config.toml
intermediate_size = 1152
positions = "rope"
qk_norm = false
attn_scale = 0.177
parallel_block = false
init = "uniform"
learning_rate = 0.00217
warmup_steps = 224
decay_fraction = 0.428
max_steps = 4032
Each number is 500 + 25 x the weight over the matrix's rms, rounded and kept within 0 to 999. Layers, rows and columns count from 0. Numbers have three digits each.

# layer 3 MLP up, 1152x192, rms 0.0649, rows 154-225, columns 0-63
479478545502455482500424624504472486482498485492553443482524507493473487491492531528467505507526575503504490505510490476518491481474475536450490492544517469507537473523536483483491504521503468
512508451512478495522460464527506484483522497487523513481497512504478503544450483500490480517480509519491537543517506494514499505500532474559494468512460515475487562458467501499491469497518531
523487534525456499536490508512495512511517483538505490520497527534480478486427433525512509513501491491494491451515482475505510446508528493497483473552523537494490489484493478498483517541552544
472471521511483497482476489482484485537471510464486496505507491522500448486475513472477504468511506478504483612495497509493444492522483505472528478499481523536467494486517470456476493499531495
459482468549518501496462455472502496515523511503519513495477451511447526544521566498481487517498487516520523560512482521489505539471493520488470503516538509472479566542491504491521501481507476
506488490520544543497564458512500528485513455539497489464501515469519499530537532475497559483500478458499474484500507486523514542485513496467517513536507554496498498502484498481502502507498425
477517515534535463510443482506479505521470483500508525533509492530493534513535528502456529527516526486494524469496515509510493504491464492470501488524512546503481521491535506501472507485475483
525500519469526543501519498512509519492518470488505509541500533464476532492526468498497481501537486515517512496512478502502472497459536486524474496501485473513508482498491509499542489508507523
522507513467511530499509508496508491484523478554552508508508499539556507465471492512556433445496525533506515506497514496460509477523531515540518525538535470508522503471488472448481486508470497
461511507497518433513484498503518508477489535517482528498507453534486473506498516478533537483473500498508528537484516515514518533479488505471469483505567519476515522521473522485464481535486528
506491455521509462581507507579459505484531533495475493527464521547541519525484469550511477463489509488511509456529512473461466470446496477535481511538505491539532531470513527498537462510494513
589486533452478524502506484476505485484486514514504505475484466480484531461516522423512504490533525548463482528503479472524492504524509513534510463512491527487518468522524478504505477483530461
453520507549494501522507542497484495510447517510503479520465530470484478454486523518474499491539513497468457525482490484493503523513484489508528526486510492466485451496506473489518502452492520
505493490509463479495492537532540547459457552473473497523477518508508527494501510489498493514492539477518475522507526494505536486509473530477491480477517521523529496502484526532542486494497494
496539489473524484528470507508480501489491540529475520527483518511498498490500524489504464500505513519510510501469500505487490494522474518499481510494530523502513487479517508497506503494528491
463469495515484536487494521481524470502515491484487511508492494478428472527494491517479483503519512534539553496515505523517511504529504517492515473491483528501515493514493448501507496515495469
494530482479523482495496516494486494516474517488508533455469548516540522501501463500525476508485469503520506502512512471521517519491496503465486528507509529434495532537505501454490504509505522
469513514508495519482502540462503511494456489469494490508507457483576492519497477550514546525484501486510499534442499517524483520525507455489479504511485497477518496484535524513444500489515510
504468502477503455468501490485452475512527490485483513486491494557509532506486493524512501542498497488488478473488512482534482500484520550507514486494469475481505546530480505464538478545501523
526485525473459456512517475502482470470524448492492473501535546508451480473500478493503514533498464497501500499482478466501488496475487507446492502542501519495487517477495546492454523510513521
459537523537469511462518533484483493516534537490501497502470544528526510544479482494490495479548569511488496507535497511501502509497485477476538504553494536506465518478508508514450505523514444
533463473432488509520484503535504497537521494494463526487512478533451511498461450546472489498492520508481544453521511472542505481502512503507456469467493517531505518487448567489527449520502493
537500495539487534539547498492496493479487521483520503495465498487523474536469464550501527465505510471452500547477478491539505511515471467514495550484518530534507497492521493530482418533481497
496499540468490505509510476471543501489498454486464513477539497546501473520531513536482463538511551541556462529511455497501502470494497511476512454528486479488518517523473550482476499498561449
497490496493491484519507502490481513499503528491468509495497515520490517468510492518538507495499511532481482550474478490514479514500527500523468496497455481492489493502474484527504508515497500
486523502544494476489461513511495510491531561487498484434485557488463491523498541484530473479515541532552463506489460455521505520475516505505537508533444474483493542495484537532558516591495452
504523479505532500524471506495476503521517492518515522510513483515497479563493489489505490472501507513449542482511521512490518492498524470501486483503539542480523517509513496481517496484489526
519485470492514510543514498580472506483506514574501506542463513474503536489487512525488529472519463530445504488450491457522488485530533495501522532522475489535506473512539466505502487542518572
513485496506502531520523509521539527441515478526535468532482507452521510491508458538519476479492471490449441495476549483506489518510508497502501508508474527497519488498522509503511465492486482
526515525545524502527471482457526503527455480469492485559515496500479479462515494562505511547523524455502483488497518536487461512479485528521503497465455457522524515485543498542481552509490490
558465472541518491465470491475473537473531497483537498519467512493509492514486470434499463495500529525492501476528523505520492490521478474546522501466488500507510485454484431455530445482520489
495536481472540476519477549475525494476452515539500497516482470456455499481534510484493544492474475511499464520495497534517496549528494556441509520509550492534490447562532543469460565517526474
503481498500502479487546512458531524505483551507470470496523490522503521417490525459453500476504503515511477518497474491467494483530513556515492525484474497478480479535521444543513504441497524
474514476500508535510510474508499507484511493493464511487525457535509483490550562507512491487490511459483493459506514547514485536507530528478521549525498516540459551479487531493509554442522446
471490518531505502470492495514519535498503474513494485488503480503482497478477506479473503514490490509513486509513510504516498487474504509481509480520500508513494506537496474504495500479449480
543550501493495517472504499487462521475499479506451511464508505533512490536490496515491490508454496507510493517460507517461479525547512531514486509494520514519483492494462507446523468486494520
435511505460473565505513516477494524496518515480445504584486452504455532420484530478478518473452476498468494518455485518523506591541496560438480515515533521502508501500495511555472492466497500
521509501511479469477496485485492498510517490536509485507525526508508490461502550483549489502520500464474533524500483489498500523455524479465534494537505494466494492505526518493504510486492530
510533505499533509501446513481529473506491511507492536524494493492495515518527489484499484520505505486485506529491487469510485500485481500501484486501503466531470553543496519495510510478511510
536491514504508463476469483540456477511501486519514506478509524539482484469508472473527503505489463490513498532549534469497513489468531525506470513525491486445538537514512513451504509467512500
502453499522498466514507498518515504475497499506508488461498471534526497526494517499515484500497544469505549491509499466496513483438434509547552514514477535518485521479511489493477515474524475
473496476483507490496536415502499505491490531496510509477511497471478523474520478489496529515459506523563486486544487522480485524540543480514508496469494492494542495530497521529515470505451483
491508450498480502497476492502510528527454502515490524523496499536482493511526472511484545515523491525483493449530497499530503473497516492470499497499481506454510511501500508547445513505491547
493516437551489513493498562528493484499481554512504550529436497483517510495471487501494460484504542474499520506522520513480478488536472546504528524480518470467513469518512521488551447530517506
511540496464494508504477542512507521514479501479479504482528485477513465520486426543512519548466552466506506536497473537514486496506488527495503476502461511544530482455481610550523430535564491
487554495460519513494462487518497509493487512537514513539577511504508490488481500495504464499488503526482505480459499505521494420527463513510505490472486461515507496437508470492461550473421549
545515524501476530522514497476491517497519490484459488492441472453500482554534507472504496477493515485474457473458516503539496466480457523473542524528514496471481499485490547513509496470505519
506509493506447505486478535463491529538476473493477519521479524504511480508511474542456526533489477472438458460502500488536500494475419500511529506510477495478511505416451526529537522519506494
517474490516522487487503511514509493491481490501486488533483498500510500513514494496488476441496499506528498507501502487463494512485490515504514496537484505516489517511497516503511504516512475
457542460509508532524543525470468486539478567523498495501493482505500505533488495525485534477522523499520528518506503496487515518469483528445501493513525481496493533526520495509512505506511497
532517485513491530484510502533498516477513501479521506531517483497487480484465509470525492541470534488468520511545461498492503533534472542508502477509524540523469507477508497472516505506491468
491501507513478499485500522508474515508503515496516519508465497488470487505536480497463503491508481498470438489491495508478465503498503520492467494479523519470535521515515535498471502477475495
493529504504484514493530456527498495496482497481488472452504424509555499471497483532453459474491497504533472510461483545478517515498492517509481499496501533461508531500505485517526479525551522
513504506450501501512484542535550500456496487563506463515512522493485511510466503490510522519516534492467474498523468533515520485528503485496507510519541478510510537501525471511515557548489504
481503498501493480518472524543489524494517492523492495480503476501484514515517522486448478502481499496484491524512530491511482514502470524510507532523519481527491505476494457540471494470478469
544529477517526497499506496478485477463484470489523531538463517528510495460534512507529484509465479536506548474501481488522491528489495465499490495512513484423530527532494507520514521461496536
551471514423541491507509511535534548471492470512497545527526485480446530511470513505484597525542465510474522478508528522495484500523508494499505525447503486514528487475510475495439495495497499
511496515516491473495489510522480484488473537503475487504520521503507507505504484509521501542524520475496484466499517504489536490479501487507502514463483463547496502489484512500487496542530514
494531481517495476508486546520528497470500511535484492481499524526520483504480465481540500505518455520510489504501517495483511529534507533505530543485497497518498457478521516474506507502481524
498566487498532450497494473485469504476502492504496502558529484469528482482549522507502507496456499505476486523457479537493456557525499513491455503513567509504502478524511482526469493492443549
471479513499484504547538511478477506518488448520468465481485483493504508515497502534506423468539478465506469448523487503494518492470505547451549474459488491460510511544512499508520546463498491
527492474497504504524480530461566512478501551521508437465560472536534473486482510499464498456479512521535523557493505520459523527504521547500422513490510459524536494493520486547495444506512483
465473519501514501468503459487528530492481476473473490511494454530526528506570539494472475494483510475508490471472519506456525531437508518487470508530536518540467540513497514489497496475501464
516512485476525528507495498506505508489502494532493498519504490495499500481512497506488495481497506512493508503499478501507520520508512478517490520496481527539501491479506504514510510510493500
441483463489539479436497446557497477493477488530495508517525492527445492481482527535492523518513493543487519451456461499505486483487477500456515462468533474490497527509517490526486530537476530
497469529522531500524473491489541511484523504484467529500520483502460508499511519524532480510501511537525547525530511504522506491461511466523490508501519438479512490442444544518497482553478539
517506451468490496444513476528526522495491494525513451465497512471500511515517487502470491497474526473553515483486492519564477481484492523458482514550493493418476517487461512514529534503497494
480491475502551490500522486456498490501497474514500494512536490512521467502509511492506516498511478522472496477494494460481504531517480512527527475497507472516513521481451494503496481485514495
484499489518527523512510492503498455478491519493522478498468489501495512511513492505490491495513493504495485524469506469505514482545504475524472503486497502550493530547458503502505490492513476
498446474487535533533527464501528548470557479506497540499458490508510504420499539517514532474486460540480504523519504487475483488480514499498493506468477490474497515517500491459516477537518510
494472478487504485495473518480516456505497558515446487471490506505493527464507478541477474529534496515490503507456518524521481537544498482497484517506504451478497516497529512496483506542529536
494485525506456526494455506479487491487503511462517526507494486492498540530503516501498473494499508501517510485474497520518509502492489512495492486507459504501483500503487497509501530483456501
# layer 3 MLP down (transposed), 1152x192, rms 0.0625, rows 154-224, columns 0-63
533506458540485501498522554524438553522524501506480549507455521521511504475485546495574459422504484491421489540511508501507518567538487543532506524490554486519561475508503499523504539518503465
534470471465471496510462504509502487452466511522517492521509489528499473538450510490525491490531491559524475521565461486470439469508466453499472530497471472539506512464499487465514447472522493
503501504535505511546511493541534490499492500465501504497467463483517522512479523542520533474481511506487489512521556515526468511492501530491502522487520490479501515510509498498510536455478488
480497494507487505512496486525466479537501506519490485468509479505484465482503510467511489491579491485454509517510480462476486498505490460494522482494500550499504498460540493529490484517474500
463494512489511489497480465499522474528464532533468521504482500486530508479497487504490497461464503462523529505508483500487460477501477541469495502551508468480496510475526540537492490490474473
500543473519517507527503546510480519468542502473477478473476477515519510525483480457512497491531460489487506500487469501514496510492495579464502451489482567464512479499514533527506467470529472
516456522525480475523512497493519487526526480485529499519488501512510483460501491490521527510529520469495500504522504510452497513536511473476502486473504499509483495478493527492536516472530527
501472492461511492510467509502507527452524511465507481492522478469479529495472458483462504509472508506524520493496511496496522454547484514517504500477502502467442496516517533510502502482482497
517476531464526487498490479477505516499501455479542459543519504492490502491511507503486493535490497467517482502485469506543509491474489482484515535497478528529496508514501505526519506518509543
493506514495508504513471481479502490515470508490488495540476499504482508451486538523499519516521527487497535485487511511486529520499485464478509505496482499558535487518498512473487475494501442
521487537522500497445541509543491546466463493512506502528500542468555489522492504486467512490470511487523495530452514510471510521461481538537536480519494503520438535510480523461522482518504508
479492520513492461486482488449499524499512499502510524524528515534497503535506541527499488532498445495521487489526453483482496534492511505478502574489471495483522485439528456475515499474480499
486490518515478513499498520496471518540508515482487517494454519491502481488514527515524530472520468522465527505502483502491511500490508476487482524523511464525493492544463496470499529495448507
524491481468511507517478501499506491496475555567480483480491525524520497522494488531528517488519541486537509514482483491512429506478506496506514495501489513549504514519520528525529458506494553
522522504509523522477491510487473486505502509504515504500520502495512483515484475512496475506489473524518518516502486494512509494473509484509465505460527499508488455457507522507504489474464543
494454499460500515501504493484510528470515541498469473457506484492526504465481518525487497479519482464503507478535497437519469513493513504457490505493455548504458504506508558459468526509506535
507511437506496482510437549522484474464499498504476493484468547557530501523513495525473468486528481504499546486489500516530529531486480486502494474488490531484549514490527475488493495512505510
525502454507496471498511465531511471490482524539511502510518445545480480495489487486495488490453513504497511523522526477528421470499484493507465482526515509516439529477536533500487505523491480
507530478515513502465468532500486492450492522510514520498528499547500499512485513525484541483508510485487452499486488477525524483540474542472481548521476483451504499459506538501541506498536505
476484536490553533470465476471513490533457476511491480483534526447463477559466498485563490487495504480503505441509508519465557485518510532498510497507531524572456502525502487477494524510484474
494492440505469525510556481537556488482458516512481497502492483538493503545526467461457533429482498504515497494533486532430453498532497547492495515500519465430453503501524550570493474492507551
545497463457472509504516486501521524533514451502540561469487503503479523540503499535495485518468496555461499465520482509479487534479552505513513449512477472539535516490450473471502514516552515
474529474505505486482446495501507473484488546515510471494518486521510483527482485546469493484481518505500528555485447510524443502491479534432520526541513479459502488516519466533476494526500503
545464515485463537503445457549505536501497548502485536495532487535461479522498515491513519503524579475496486503495489489498491470500523499464551476492495495500518524507558516479497478498516511
488496500501510512503542501499502487468495524483498506504506489503519539514504494502536507470476508492495529488498491488531487484476525500536518523511510496494525492519492507498512485516482490
510531520461437484460514481476531513513535427474469473468474525483501487547570536504521486569467527544536452491481493501516585521451509470480445544500512509469470494483465485492496532467508518
475486498500501501473493501503529486508505498481514459499444484518505524486516477497516471481516488489518494538473498492479489502489464496470507550488494484479508502496509523531498496490515480
483479536502473495488503497539525527490500506511491520501505502472524474470525501486468529487471507501498493502469487518512495512483479494475518468507460488471483493541459527495462465533565505
506481492523546481491548489529496499523492491492473496495517508499489535510492489465514503495488474520487508478542509544468521475500502504520476541477492515491543521520501517486491490488494513
552506492472482485489453496508512520524547479467472506534516520459524487510518515490512504528464498502490508473493516544480520527501521522529501485487464486467498532522452505517494538517492492
493492494496496513453509470514479488464478559504505479530534460496524498494487522479486521504508506500473465533530496502495465479492501497518486493508500559522520491460518468492508489501546503
464532517488506530480508532485487615504510524506531521518503482528487490516504497447518551506509445509496498533499500484509491531515499469489564462501528531574513412537457544455496514536507493
505500511518512498473484495471507545543485509475490502503514505500478487488535568500507520511505480487512488464478516508504477500496490510486497540513487529508537483517528467483498520496470516
503480537490490491524480496492501537462456547488464480479528483502524517506480484490525495501488472469486540507481506495520460446508465524494564491527517508507484520506490494489506486504491496
507490512479472483489500494509494520491516509516491488484526516512509453497484483501520502513499506495513484500499498499529496472514513486525487473502520517505519485502469487519483483498469496
494496499515543473506505482522488497493479509483481546502525509528455521484510507496517511503504507508512497477487526535460490511508499519475511487513555513437494568489494493532487512507482513
490520452504499552470529479533478513495498498525497500507538457462469503478496499550475476468513502533474512492479509491503505534537508521439504468563505479474500530530474497530493527467442552
504489510520479498498519499534508513553486496506501505492456513472488464521503492549534535484463516497480503451532517497487512468506465511479478503499482502474508517513501511501455558476528484
535510538502510511495514526448474482505530503479529483505508507493466490498520547495503517509487488506509469513549491519523464490543472494497485524493500479514522512511479527505522538518497498
475526487515494493523494504515477488434485475493461487490506491471485534479548487522450505481537487513499484518523460503551476518524536511515473529512551462445510489499560484471489476463518517
475457504476507472509535521496541518482495472495501463525471480491506501514490523462486514522460523484522514464528487481537494506492479497510480516494509499528515504475527483482464483481533498
479474540496485485541519463490515511525473498479508509494511466491453483521518476506501470541510493515521486464518543483502481481509513500497474552514464514486498493504425508501530508494483521
493523508521482495455487539495494495486493477489477483496503548480552497498526483499482482468507470454488493519501511542479552508502525506532487515506492493521569518513498535514496496491535485
495524498470513515563511499502512567515510462464497504488513488487535526462552521510462566551534515523513464531467535533517457495502478496534516513509518539427542474498465502521500443481520563
500442504460461462506529528490505538519491461467497469509484516469541490502500478464500515526508513538517461522528449495477548513491461477563547467481506489483505503497492545549491486481566504
446535477471518488512478484498523443485493519551502517499544491493508505471488511507507502502458498497488525496467463490506501502496509496475463501521492472510542497493529464485482514474525511
448510498531512477457514473509529505510505460527494501499505479475462494501494500492528490489466509499518524504505487489494454482511523526456503508491497488532525473484508430468462551473498457
539475507490492511508515504480512491498484483435471519491477501438498498512519520505453502479473496508501531464509525487492504515487502482493563524565483486567502544473465499490515532477503477
513492464535507492528505512524504482496508497499466476472479504505533514513498489489475475498493505498491519510478534517455490512489484514522513525494499490502498498516534467489503461528474491
553524451497546550482504565510486508479484508517462485494543504503524540541486488519531497509511528476472536501559490521536475551518504521481525479519507472527545583572522482501516502490482545
490494436492511513545463439467477471454466468470491491520503494500501479512507480510462518531495497474487483501478482475510483520489535498488493521501509508521504488509511479485507504507479499
503488493481495476498488509508479509516526475497452480496482529474504498505513507472490528494517524508527507452533514521510501507507500494479484464490461525492498468535473533478497493464507537
532504475449499463479509488546539512549491532542461496462507462555554468457495458510455488498486517518512506491513471506489500515478499511512490514521516501475494508476499466516458455514483527
535543511514491503469500552523534511504492484530534520505522518472537535510480536464519491482509470519490497532512497502526504459472446495520530479509503482535497503518450497503560490530500512
532532549516519484511542507507493479517471437511519491501505531480490497471544498484478524500515470485506509454473494502480497497549507492533511547522462502496515511479499496498481503534509552
522493517511464497505508491493482495489491477511487496516514473462507495466501514517489474532522514511505507471497496521484488500506485485516514458464493507447518519496499509532466493481463518
495494502505521485532522499581548529485508505528545516514495468512497541474463487563465528466486474511456517494500522500497423487516472537491461507441521495540571498488503478498476480531491487
496519517499478512466495515474492494490496508511479486523485500518492509502471505467507493499461494486487507538507486498516501515495476480502469510504514499500525471469508511558508504520508552
498486501561499523544508467513450467514537501485523544499514540506501468539485515505514498493512485527488470484500508491507486494483509485507502492500515505490598494514500520503522486532473525
514527522515511513482541498513523508514511519480513514479470507480519500475490507549508522520509495483497501511486548513504478535510490515489524487498479479510463500488500480503513548480535486
478506430520492502489494515533516487492512548496506480514470503577524523525454509499517489486502521496504541505539494536523492532555479453468504498544557519571523503459489480545516529529503489
494516473538462467535505512505492528465555515534524482460473527478533501517502477469481471516501514508502515515503487464485477432525496508527505504488497559467518552497447516486487499495513449
469547434520534504453493550555541480454473516498451459508523455526468524514462566518514519502477510490520482444551510509465471535473472508462457531474551479546538466508503509532463511457490514
499485489496471522480508507482513525512521489479526490484479526500504476477505499502503504504523484486497506499501487480494484493510506506518504511486494523480512462472503497505510516493511491
487486427475528523531443494535494466530487505507470531517513488500445486483445506513559471517553521562468560466440486453547527490505502503498502455546471489518543542446501500533525508512509514
542489446445482534525566509498522479429512518511505482512487495505485505530497443514463510503484477526497539483538494478510486460515485547545403490468509515479494544501457469494516465521530496
491514506472507473478482485484494504466525513503563451497434489462437546493520485458487510483501495480495499523486524524486475520507453553464505451483502521482502499539502504501501438490529409
497485500512549521486479498479489508495493487497504496551490502521479479535465504465496528508542543524474482507507502482478539523510499505478506458510485526495443478487489515510502480496530504
505496508500528523495491527540465493547516513500474495515500521489503493517508472525501539492499499478504459518458509508543485529465501497458520513510517492464512514506489526510523513478522473
487476542541498503466562505532485592484511520505518510526496536466475472495516496504491554455473470497462474513486494504472511484469473498504521531467424526482476517507536511476553492507503545
477471495466517486452478534517499497478488495524464502504476491539555498486484495501468475489511479483510486508487512469500509512479512473511503467521486500513520502499513475507475522484500495
# layer 3 MLP gate, 1152x192, rms 0.0655, rows 155-225, columns 0-63
472550497514479509545488460516526519509518476458515496481511539480461511528525496526480503536470532474460498495514526527535468495495526490506516513498504497464484506520506550562454513509506533
474498504530532508493500501564519506474493502485495518472521455526502493513508494523526492483476524521487496488517509519534489520504480476522495527529477516507517495455485492494530512495480486
515508508510501469524497529527482496532565485495501529504475550530485504479444460530520512474502491522531543499517477498505498489490482487525493527470494477498491496492503498508517483536460488
474513460508543522546503466472520524537494483479502521493468500487479518548586550492477525514496500515481513521512527514504515497497499488499480508507502482466500541550467512467502471465512469
499483452497452492490426578489473509503478524454524496521490498543504500506459491528512480490482489544490564499490513495505496457488478503538498469492506471486511481505506534522507515480491594
479499502450458511483543511519507474550517520498492497481496484511505463517512502504516479499495497512479487497509500499528525509517511491501532474499543472500473455493469482532518507495498514
547482491479490526500489489497489516496521501482499516494494530513494522510482478496529479498509483526479469493513486511496514490489463522515483479461499467501546472529480486494524498545505517
534537498469505554548474511480493517491495494501525481482507484483514533495491532495518470482482482495496523491486501527494519507483515517529491518520508486494507494503527508491494526511467520
510490474493480542495506469490463483530515474485517473501505526468500524521521476520475474524566491503449513457486497495504513470558508507507528476464464463512491473462490486520540496474506503
487509481484545526527519471519535499474506472503503507489478532440468485508504531525506481476522529516490489454446513526460505510526578479533509503474544457527497550533484501514465515526479515
472474510532503489490523519466503526513500477485496491490524503512512463522530460582482503499472498448546501497502490504472494486466456493492449528504478473497473528527496504521464543477522502
537490492480524508476477495458495486471565499506483516500480485502492519538486520456513557505514468520507526499530503508534493503511507502474515492507495485526498507568469499492511508531498520
516505480517455504501511505504501512439507509486541491504469505495476478518489476512500504511537490529521457473486498489544503485508468512512516497486533522483504485520497527478511484542527481
508508514509502493518485515483511496483488460491503518496545484506467497494507531452537489501481484518508514504507482484500520500513547498502511502502533484477505502480485523477500469484483546
500482539451454515489526512487527502525505508507489476476454509490499481525507474506482497463493544468490487500493533516524485511506430512439504506497458491458489476544492532482503532482509486
535466511476487529483481518488534534470541517481475483524508532529492471555472569478485503474530479528531533539515501489467490448490491500543549508525495486528497502527503489474519486495523476
502462483529484490507463530503509472470486529493515514486499488519529460486458513515530509464498499541525521555523468513476498469479509479509496497522535473513526525491532468473519467534539492
521492483479521507483483536516500501475520489530493545493484481527487513506489514539519507473497497532512477458492472511475507457509489506521523524507504489501528523511442512452560504514486534
449490502494495462527548550504513504513451511457525476557479483507541535502478474508535473464505527433492464548517473489473503469562445479496510498433430493559459473472531472486536509497491462
490493504482495475496486483535481491561508466511532517524502506502494447439562536528517488508478503447504542526471494511492488541461433477457494513537568487500507531446507532494481554464477506
501461526516506483499452503479502499498543513464493475472548481490494495493482484507504503527499507531474513504568477513521515403466545521586496560513483489514491454468525524525522483516537531
492483499538486537519560510518506504496464499472502517466440520477513478520487479536523556490541505467450478526486445504544510506522497456523549540486500525518490487515503505511480448505465481
491488491517514512543480548492477512530493483492531478519462528437500494473552439498498525484497438480477521494490556472517526503544469490506511535473509510492544503503502470505491560511494523
513475505500515507528480476491502495496491481497496496501504497525483484475514502491538491508505478518523508503510512497496474495496533515531491477510481489465505500510492509520490501470486512
474505505483464449538497552495508511550507545504492509442473525474446534512469476499517479494534506463496477478485519486484505493505500504436533499519474514552512491484459538515522473563529504
505549514472474497509545506501499491519485499502493488502462501493515501551518504498493553502525510481455487494497497510533499492524475499489523479484502491495497483511547489506477496509513448
509494434493512500535509485539501522453532532540511515558501523477496483461495543510483511500479491543470536461490440475495497500518530491565514562492497510511526526475535478521527463571441536
499493513500487484506492506483500467501467466460513515451527480516500475473505493507496474499477542491559510497528542520521465481456484515505500494478473496532516514510488523455485532429534513
452490522489501517465553491547513476495484498530484463464504468562546532505555521466528486505513513501507448493517473508517497503457475494498510473497534492508490497498466511432475467461528489
478491492523519478507481475501482511502493461489500502470463514452526477486546545477504557525512516495526502539473486540521514513523483541492535513494469471499477492542510498523496511520499499
456440483560457507450534509504512474515519487440510512459480558530553485514470495499496460486560493507488494510490492446493501468492497470559478521488469514474517523502468462526539445477463493
494491514486492515517466524530471474516524443482541518489439488471493461561523485544529536499507488465488512484489493527520497528475478466468534503506520516492512504500484553491479527510525505
503498463510534511524478482448508512498521495485511521493534470519491497494521553478511468474503484458479514471577501525487505509510521512515530520513500513545476539475459490436521537466534425
514496497512497512497461517522494512521498505511527483498495495507525520513484510508494510508498490497497506477512486491501483462460484461490494491502505474494489522492465499498507492524484494
524522485517465487493503498473499469495498518501481505473511472535524538462453479565511499529511480501517512506509489499478435552492506474501499478498492514494456502487488508492522489489513516
485514523499531413513495540504488523474501519523507506437499526498512479509505530475497497500464545504517493455494499508472478497509490478536523533513476535496476513456487499523498515508440489
484509499520547475467494488480517501458513518474484501555474496515517493500480516485506436494483499491505492529473510491527518494525513510525498470461496488512512539490519530472536470495499508
459491529481472488492557517493513544488497491498494438505493517513489475456499460516480466467485528480521446482487493504516532523461524525481550525490468520512527452462522498476525507464556487
486535497495494515528499517464507497482511504492531510502440515513503506511487527520485487540492504499504459492507505492492527475478522496517509510468543521481510489484518452486488522496461508
503468510525518487479491509488491504514514514484509505430490523520478475508487523456499488515480468505543487497499513474463523485483493505518490527519479497469506516502492509491546483507539510
526506419488510493488511449506460485445533501527481502506494487505466520497482506499512539549530495544513494492510504523515483533523509489494511501503512461517523488500499516506503478536499518
504515526519490522507495535552502458479530547474520470513495513469497516497467493537511483501489526482499541537495534467485509506506460525513519465485492523539495468526506511467535515522534479
516514504521507503508524525537518519478465526502542496478495475472542552503554492502478495502523491484520469553457509490459521498519516457499479520456466465535505505499486452493521480517491506
453528598467494492464496507535529543505458475457545503462478523460554511535557527484556506526540453466534402489471508512521477493487503473474474529505471512517499469483487510479494559475462507
508528490478516526501456502501514490476497475523551490533562522503503487487495507489511483505486478519500501492497515517521499420503472534516504484482473473510512501475498448488481555427441542
517481473487553471474520536539501531480492509485477486503509541549520513526460501518515502529501490476499519485527496491445514528475514465545483540481494488548474483489469541535536511495546510
553463503497497533494474500471467513478545492503467574515501498512506518518472474510533495535521447525455519447490506440534523476495522438578491476517475507496483524468476491472526494527496541
477484494487495525519490510483505511502518485485486517502487487485506490496461517506473471518482529511481514508501484484516521484525485489539478466462525488512493489505512480494497514490490497
529519463494494478516484532535484477467505495532529486524533522531470531523455518485481503519523471498499521494488485501489495480539510521526555494539493534500555499457508457461470487453480520
545559520501527518529510525530521532428501459494523505522496466474505498490485493479503488518461532516487483501519495475477479474523496505514509529486533560540501506478496472443492502501496502
531497492496512514499525494481509512519503503513519477510508499456483470481495505517520491495513481493549479523511505498498492507509521509487521496483483543485514543511537507491496523495514483
469493506531486532521516503501475471481484481464517472484477454504494502466494486518465489471512477513494492531483476504491514511520492509480502541476519548453571498541523490491517498505576507
470484490537517493536514470460469483545497528469507541517477491485514532524518502515500477498531483486506533515466547477499475482450515474493523537511472484528488501472486463445478470493470514
519464506482479482484512508516520503490498501498487509461495462500487511468480506493514487498487494538546514493519517506494505479529482556509512494500489480438506529493480474467506500495461444
503501516495457543485522506515547495491507450486501479462501497458535497516464497495501476484517495498467499519463508527492481518507515526494475525471464503503476472519520464534477510504515470
547480503474499527546477533485538512518542513469525503561502533509468546500486501536494510523537465482469522479516552500482487407485523465542514508487474474557538501473498483488506490526534549
510472487493479531469476500492473494503483500502477510518511491548501518493503490508537490510496492537479492493539465484497508486526507478516496515496470479487489466489503491504516499532522513
513462502500477494511500489500489515490503495474484534442504528549498480465501559473469506508508512534519479521557504517508501466554502482511502485486548488454514487503500456497498482513482510
482451526497492512506542504503523507531504507524456495471507477513484492487508546486508536547464488489494489523493524497506473481497463511471464513483504497486508527550486501501511492483465505
471548488453500529527518515537470490471494513503501513512453455473495506498493497488510504482464521521505519496449555494525506451536501578522478499497476519506521504521503496484485443478483513
484481495488525483502498534476535499509456533517468444501566490536505484520488487494497528473495523538525519529508528538512489534528516523481493487461500469489474435491505532559500492440493524
522473494508485468482512473510508527442531498489506516492458490512512508496473486472515455493514469560517442492514521450486513510477526495567474505516491551510488552488452457418522467496538494
509492513524506512512491514514523478500493528499501513519482497481483484494498511512490529522512493483495496503498482501490481506543502510483499520458478486520496502503499493531478503530519502
446466505439531465470488503494517531502457499527485482538471506508492512427569523515480530541487488507538470470493508514516516471510485525503513514477516467501518514528494443503450521453489498
487453511507508494467475521523505486553498487488491526531528505521508508442508502474534556512498503475488489505472471482562501463443517498444532506530474540492492488471491525533559543463514509
498462519540470506540454530526464499563502485474519507506530492555497512495531469489554438496459508443506505546510486480500504521527462461477511485528553522569492513493504520504488531479509537
483527507499453468532511511480495489469512504437520502460490466470509458508459506544485477504472512497495507512483501511512505486529479526501495514492509503533503499500526475489519501520463535
493505492470497505475518514517466485528495505497520510517509482519481529503525507535500518545508495514475514470470504487544508513473521466500476477492538503504505510495486526502509500516500511
504462437471510502504531493528489555472547526493493533505483502508490493518531510482481508530460454552489494476505474489508505486548508478566480519507469482481513498498488501510536499554472477
521452493499509512487506507491506459474523507515503469471481513519492497486541496522495460460507459520537474503510490489490508515522503552492488499518508455547534543499530511443506493502503478
500492487491511482460474508509481517516509481476494489476518495470528497478510520504472531513512502497491475497501504497508499504516479483501503504504525502508492488478522550480513512446493532